config.yaml
n_layer: 14
d_model: 256
n_head: 4
n_kv_head: 4
head_dim: 128
d_mlp: 1280
vocab_size: 512
activation: "tanh_gelu"
norm: "layernorm"
norm_place: "pre"
norm_eps: 1e-05
positions: "learned"
qk_norm: false
attn_scale: 0.0884
bias: "all"
tie_embeddings: true
parallel_block: false
init: "trunc"
init_std_qkv: 0.0266
init_std_o: 0.00355
init_std_up: 0.0266
init_std_down: 0.00225
optimizer: "muon"
lr: 0.00213
lr_mult_qkv: 0.7
lr_mult_o: 3.0
lr_mult_down: 1.5
beta1: 0.93
lr_head: 0.0129
grad_clip: 1.0
warmup_steps: 200
schedule: "wsd"
decay_fraction: 0.276
decay_shape: "linear"
final_lr_fraction: 0.02
batch_tokens: 262144
seq_len: 256
doc_mask: true
train_tokens: 1029000000
steps: 3926
dataset: "wikipedia_en"
Each number is 128 + 24 x the weight over the matrix's rms, rounded and kept within 0 to 255. Layers, rows and columns count from 0. Numbers have three digits each.

# layer 5 attention query, 512x256, rms 0.0832, rows 209-255, columns 0-63
113159135134149115123113142121119141123134134115141147141115147113128105150140095124098126154142116154147132148124120155134154181107108117154128109101098136155108159132131108119091113115129142
121152135134161139125135163146093113086107098116120145115147098115100114139132127107109105152132120093097132102137149114088110138124137111115127092129127112138107145111144152130100151129111140
139129078150100124117134128140146124103158153126132106150122114143094116122162092142141143179126104121150157131119147125115132118107134171109127100144133099118164088144147126131119125104124095
129116141108119110118100146107105130136120131130124144117136141112151118137118107156122131116149111128133139111121118151130140121090126144120133141135101143138093117129129137155128133175144131
171127134181128123165114173125096135141123168108099139152128131109142145127119121136132139167116097101130137142123131103154149117129137124104137158118134128127097117143112120152121118155110126
163142147143180113150118127118145154157135118122148167124133146147113141134182167129085124162111101115115132155141123115144136130136133136146172102145134101112100148153160141115128131135098147
100115156117133118122147155110112128141135138122140127129107110115133105175114145095121122148141119137120129127145118153126099119128114147117168152104128158149149147099138124113129104135156131
122156102115101105093112130103148125155167115123143173094135139151141139135106127132104147116111130170099099140154141145111135126125159145113128106111132114136136146101143124156154109104107113
107148130164146141135125140134150174129120101100100127128154132143128069107124134123094119184144143124122132121121129131145127128114101125137131140131157120133135129140132147131133174132126130
143142092095142123109153153152082103129130101113130156141156153139121181120151136165096121121128128132161140123133116155130131142125118105107162117165097128120143113083124115137131104139153164
144111102113114135125137184103142080136116141136133114180130130112133114153142119131147149105142120157161112117140137159138143169126158145138136123106162137149120141134123138119122108133160145
106140119099149127129103096133142122131125142142156146134137137137138133127112135083149141143114134133104096144115126138079131147095131130152136121089100115126107107100111117146134116110106134
110134114169133130166129131165123143149158138131118139133146144107111094155120153108132090136123098122161130127143092151135114142127112146142104108135151128166118129135139146091082138111137137
155145126110083080114126105142135151123185155124098115142128101153136153098124137135114132099151110172131141119175129161127151114133130121133120144122164120121119102180112116139149126123147110
147132153125111128147125118118107124143153136131099137128120130105094138113106126126106157133142110157132135109111169117108124138155099125089128111112155145146158161118110102127069138130120121
125120117128125102158094115117121123132116120122126132119155138139139126124155114092145128131117140140159112110106110139125123104135155152114125129124156127102136148103130143117104120118106138
166098135115134117116155137152156097167145115117119126129152110094098139133120131142088126135073141130149127122123134127116136116151134123152130113130141113164144117126137155151161082121161127
154122101147123136126118118145092135119172110112123109145114146115141124101107124128091123110159137116146146094129101122128145124141120091149113132147141146119126126094116092113167153143160128
128109111149167130146112116114134139140119106097147134134135117130099094095123165125103125155102142104116130132149128116128114149132127094151161115132150140145129130139157137106140157161161147
124162126129157143132105162096081131125135161129124140124110152141120112140107148121111130090129129103111129128152151137114123116115146126148151103150118149140122143099110118131112153111147132
139141109109144123127129109136148114164142108136155121127148095128109140097142079163174123115114132149110097143154109108126079178127166140119140109108106090146126103116117090113128095157131124
155120118120143137126139130158144113130108130111080131146081105134120136117113142148133179133131100105105091132151138130116111116134136139094170108131131115162141120146120164102146177137105111
130133137131125143119156138120115126124145124119115110129101141124141137135112138116129125114102125116134104123146155142143127131122107108128141112113145114130115101099099143123131111125143127
129137121136139103109137106134131139121145117139112123141146061131100123154142131143176137123157124092143096137159102096111141152137115158119133133138106134123135134094133108122144101114133121
139111133123112099142088108147149144133117111091122127152148145126134158145156096140112160104154139100118140126145143101138125129125146181131172146135105116153114126146099127140150131094093119
107157147142141125104145105136133132100108135142140100107144133119140124117114141168125128131114098118098141126109123126112134132111129117149125110112137127135111119122141129130121116138145148
108153159150111124140133136144111098138116141131125151132125115089129119127134101141152124133131085128136167178129162118135130103117144139141125131100114122145119143173143165133163096091121133
135091123125075111136142106140110153091139134112120132135149118126116152106123107133134112135146128177120154150148141124136146153120114149137115100140120126128118125123134127100128094117123119
143160140115136090126116125184142092109116132141137140142127145132127139138142159125114106106150119114150169143146139124105130142122087134164114156165154136149119118116157111148146095138142119
128150114105124128141144126111169123132098121148134133118125121163118154095129113115158156156090117113134083162140153158144131113085137163137122120116129143174127110123131138152102126133090127
104108134139134151150128114135141134142119139138103123134129124129121112133134151112135144092134158146131127118148118129130144087142132133118155128115145116116125146094107108124122129116121123
132126104123113108142118152127128159125156095137094145142102127135115133101135099121119111124117123118087158103097154132124143114115132143123137141097168132127140115158135131133138138148096102
099115151131155142133108124100116126113176111162140137105136134095133137141122142128130126109094137146117134095087146122146138142122124113119140103155148144115162138139127149129140123141122168
106121124094150153126123123117116113132152107119134141144096142121114120136144117111100137122125136129126109113112102112141139126127121126143121126108124117143135122146109114119146160173140137
161143149131151120117146137137119147157132160118123127085118135139150096131113148117103157166078089114121144136133140147150147135136142126129168115138104132147101121115109132109095120140146122
137104113106141119134130151172154126102143151122112143145137136142146119106121121129107127108155115110139127117137108141143114124135074132154173138158122123106116132111117126107126118128134142
124123125101137123127115123143135128110156082112141127126150120134123133135093127115110142107116114149097112145102139148119131120156136132154128126135147125109111127136136120143129152108139116
117133107090175112143106127110108099089140116139149145109145130126116121124149098088132114114127149139091115146127127125115107124135114138117124141166143139122131149134129147150172127126157116
130120119127114144105150130109126144140128165096139117142135075086129097138154086134127119110136133114129091140149108127138160147119134120141154130139107133151123150126108118107102138126128133
143088129152102148118151171131131145145151124140127140125119139142140122122123124151104116132109106100111108118135109151135145145119123105130112153120171139132100147128160105105133094126112097
129160149136140133149114116098123136117142132124129173137128116131175132145135125119121095129114110116114124129108134120118106138120113120074109126110107116091124160109103155128130113153123139
126119130107139102094130123112105127131146129154132136132146120144106123108105086096125130136142145143117140112160137083148129148117113166154129073127119104130157159137130109128173108118169134
162143180122144148129157133140123159115120159141119122107146118134171114122081122110119091095095137156136126097096097128104134114161141119123116106121132172112137178144101114142122114102106114
159104144120112103113105114153159116168137127141102143119110149095133153181127126172161149124155130109109111117127142142120123111129131148103105133155102147171117130129108141118151110123131136
138138104116151128121141120138153092133134136126121126121128149106085113119103087113095146150136140119144122116139118135120121140144130113135141154128106121140126139144124091088108160139139164
118157110106142120116133132130128167140121110130096123098149130107164119129121127107090114131119132157103121129107106128121126156141131121134129146107137122141117117143122172130136161124118109
116145150133160119106158126126104128126131130118125125115129108117145152146113127146160151141100129130098104106120137149104114114156138136136138087132088143093104099099118152119142124130130153
# layer 5 attention key, 512x256, rms 0.0811, rows 209-255, columns 0-63
139131133117147138143116127127121153091131133126082177102133131133108129149127124110143117116118144127120126126130139159083118127122141131105112133115114145153098125158141110119132116162144128
146106118127133097095136144125097126133129145130133120108127117089132113131119109127100122151138114120122156143140117110126127125117117109165109141139114139124124118138094142099112119140137139
128121138160138123142141167127109144147092133137117147145145105134135158125155106132108129139116133088113101166124098131134103138161146100133155103112149074107103135132156159102129112134103126
102101128109105119128097137136130115117144142133105127134141141101117100118158167115168145123114096121087133117136130138100118157128133133142114143118116123130140111136126113139144162179100138
106116113124100125110110125119107135104125114122107159123120108112122136136129156139113128098149101129084106127130119146126112129101138133127141135127127135164124158134120158121131108090132110
102137129157144098132109175128122114115146133133111125133125119114117150136117149144138132151139112106123111146126127145140127114157131145135131099090124129141066169190114122124143139092126124
146138130132133122153127130148158137120133123135093153125138154142107145165151140147136162072140126118140152131160122115095154121117101105154109118121118150098110128141144137146121149126131177
132159151120146134127091141108114123119139139115103126182167127123144150129140127121105145134151126121120086178158103144095166108146118108121084145117177115130084138133142148130124164120125140
118077099134134138144137121141155129152126122100185137156098133147110114123134102134146088133096094140121137125149129101122092146151120120139128100121143141115147151150137128109132118128155126
116163138101117132124140150126184135120171138133118135113140094129096156108103112096108145125135162135162144093106125119109152124124133139131120148103104138105123140195147116142139121127099132
150136130092165143109152113127149142125075127176128113156157131119129145092147090095146136118132128136144147140100151111113132131139111122115070124148128122146108089086102159152133123090135108
140103149114082122153134130102126131106122124148144133166165143141118091168135146116147138100140096163130124131118121163098125131147129138127105155089151128138129104138113142127149141130146153
124180135152146130105107108111101148123146127142151124055143142153142105112139139111151122148139126102115135122123128111168092130128184150151136136132106132121141132117143111126165126116126099
128134127123147167148155129141103109135148122185119132107133127109113153125128156115115126096128127159124121120139150134112116135129145092111142137135131117155121101176117141124153112111128116
128114103161130138100158104105158118108102120141111126126126118108098169138136138118132106165131149125139138134106110120133128161149107104117123120154123154107130117134126105121133126113153130
141115116126113110155104132125121121146101136152128161129135128148139126110138137132117148152132136130157117145099135140140107135121104136138123152111122086143082115116098125128121097137118128
129129109103131143097165127146172102126126132121112086140120093089138137113141151121105125106095157149125129098127108117116127144179129112146116080116117126106124101106111111141162160136171130
126144115119110129131139102123134135131139109143142137092157128103139144139130123141114118124113124127099138116115130124143105127120152109120140133153127117120128103133146131132137157118138137
117159130119161085110122109136156100127119114111146152155123118092113118117133128129114146140095119123099121129162143116134133120164150111137121111121143103135132130151112115113138146159138152
155142139151135146135118160093119179118150093090128124087152141111130128133151142096125109138123132135098123144120112151096095104135132104147119124126120108142156116133145139120119127113145148
131130128111118130079153108125125073139090146126108112122160113134131092156132149151151143150130130145130124140116128150120094138137140185097100110109140187132112119143139158127156104127151112
115137150119132107124109124099135119093116133183139144110147122120124163145146105126075143171148117127111099156092129141163140126120124147131135159150102155135116138135116139124106128120123149
137131122113124132116081096091148152126126134135119137120121099097128129143133109092102133124128144112137137112129133115157157114103137129160136132131130137138144124111155134128094153138133153
083137120109133117115121150113131157137117160149124126135116150162131106112126124120105128088132145123119122103112123125119123137120121130119151153121141131120126127141147096087157136157113129
142118079102142118137144164140138143109158113145134113118157157162133125110117123110113085117130151110136102165105131133137101136148131111137100147125142137158148132135137120123120116102126118
144152167118146150161122127120107112142157113099117137131144125146144095164118141135141122108147108131128141107169123111110141141101150109124130143125126143125135135129141086132148104120135146
105143137169126130125140122113128119141154140111122141136128117129123124140106120131123089099127127114127112148101073143168113128143147154140136114149121109125094140118134146140141146110155095
141118115141095132121120141126116102116107140146106126151103103097142147139154124095088128169145129114135111134129142135140119165128146130137132091137139085118136080161120116128134090121102168
147168096086111139129155113145123097122126114146135158130132120100126123127123140116126116118097170151122169140134143106109108137149118097099119153145109123162128148158133119130142149132125103
129117166141111093126103143134103132113121140107122152162152089141114141133129136132082161120151102144149121125132126144138130138111113183144110165151115125126163133113080106126121110095118101
107134114122132115141121135098120126088135115107134133137115142162089167146118132152131147135116116144138122131136139131139111142107120085105126147133131121125167123140116126152111111151124131
118108130102156135145114142128126114125118129128134142159151108122112133132114123103146142104149105110134108121121102113133128118111169147126121124114173128134125151130146135102153130170132100
105142088132122123124147105099118124136151109126124121124127142097164134109117130135143106159099173109148134127124129143097116141156153151139093132139136122123147166110154095130116103126140097
113106093122165121124170108117149113134144115134114139105165127139122147135147113160185161149116100120130126133146150126131135131145117098107110120135115135090141085108161148144124130160131127
101130141128123112121112125127118082115108150160081131133107117069126093173126153169089122117143113120122117143159129126143111135121165153147114133144111131156130138138143110163118126111149130
112161116136125141136118180135107140117141106100117140076134142142143098162136151133112141112153111151110126103142170116169110148075112145136116127108139145143110156135149131137135116179121125
162118143130148109122117127125145130130130118140150110147146134088152109140104122121136131138112115125122119107130145134112102123141128134136113095099113126144130137119115114161096146130150121
120103125132128124109120170111136111106159115124146136145163091156124138125118117118092126128121141144160109120120113159126136122159149139133106101112145089095124129106111128140129130159130156
105126150125125154117139150119127125129100142099118094132132094149135165136136113090139139113115128120114130100139128151114142142114124148124121111112144128135115122124134113124132116140153117
127184104147105121107098121140098143128124123115112113162141135116129143136110149121157151108130086104078156116149167119167130141120104129074131117122148135151103115135149153133144134159112117
123096101137125105136137155114125146142132147110090142113118122162134134144122136113135137129105162128132109131123105117113134128125112163145115170143159168146096171102130098133146089131153110
142134111144136090128152128091185129139151126119139117134105115117127131165126125170124146127143151113156131142146117133131145114164090135148113119142111123120114174139152111133109120106152136
111124141134120163140161141110112138139141123130123128150108146119107114126122110102107132101125138113120128109100142133095109136098103124148140123122134123148165114090153115107124161157148138
133127125130137126137130139138127146155151121121108127093117120108104142118126156147147157092152146126114123110111137125111130123129100134116141151099109159137145098114149113150122110128115152
131135116149122127134142095082141142132083138107145149149156130142138130084125126151108140162145118134136137147102130170126094141125153136108114136181112108077121113109130163132091155131138138
126127122117136131100100137134138093099148131131149109130149118113147125160124123115135087133124122084150122122144111146119120100150156123137114120166112107084115104133122127159094153122148156
129126131139115157121135134121113128154143133127107124132134112131136079149093153117127127140139108145117137122124112142116129115128155128154134140122141135133146116119104138135120149146113180
# layer 5 attention value, 512x256, rms 0.0629, rows 128-130, columns 0-63
089143125131165145119134127149126206160071132154113115121129171138118160116124148108136150143146183112148156102125172111120099104108139148110144158133115134109124119100142115122113130154127133
093131136118074150140111145111098098136120122109177142106140108106078147136130163104144093160116110164100138128081127124166132098155126119127150089128185162137125138128127108147121149145122101
123160092128117140142151152143128124092145077133138146124128161108105106126141139118139121138130136133141127164085100115157118111137118140131148135093132118133137108150141143136148122144160118
# layer 5 attention output (transposed), 512x256, rms 0.226, rows 128-130, columns 0-63
189158173104154131139092133106126107104149168094139117120121116144173140133145113125094111163147113089104146131123117174163125181148142085120142082108140109104123121142106132139154140133100112
148132131116122137136143126160178131108113136141088139111134163167183095130121099174111171115135105116118153117143168141111131152125108111111139120102100101149131139103129118120162135151127136
150109146116128133139149089105141136103133136137100142122107136136142109125094108130156139145118112143112097118136129162103110122121123173150126168151149142168125151102145122136115104152112128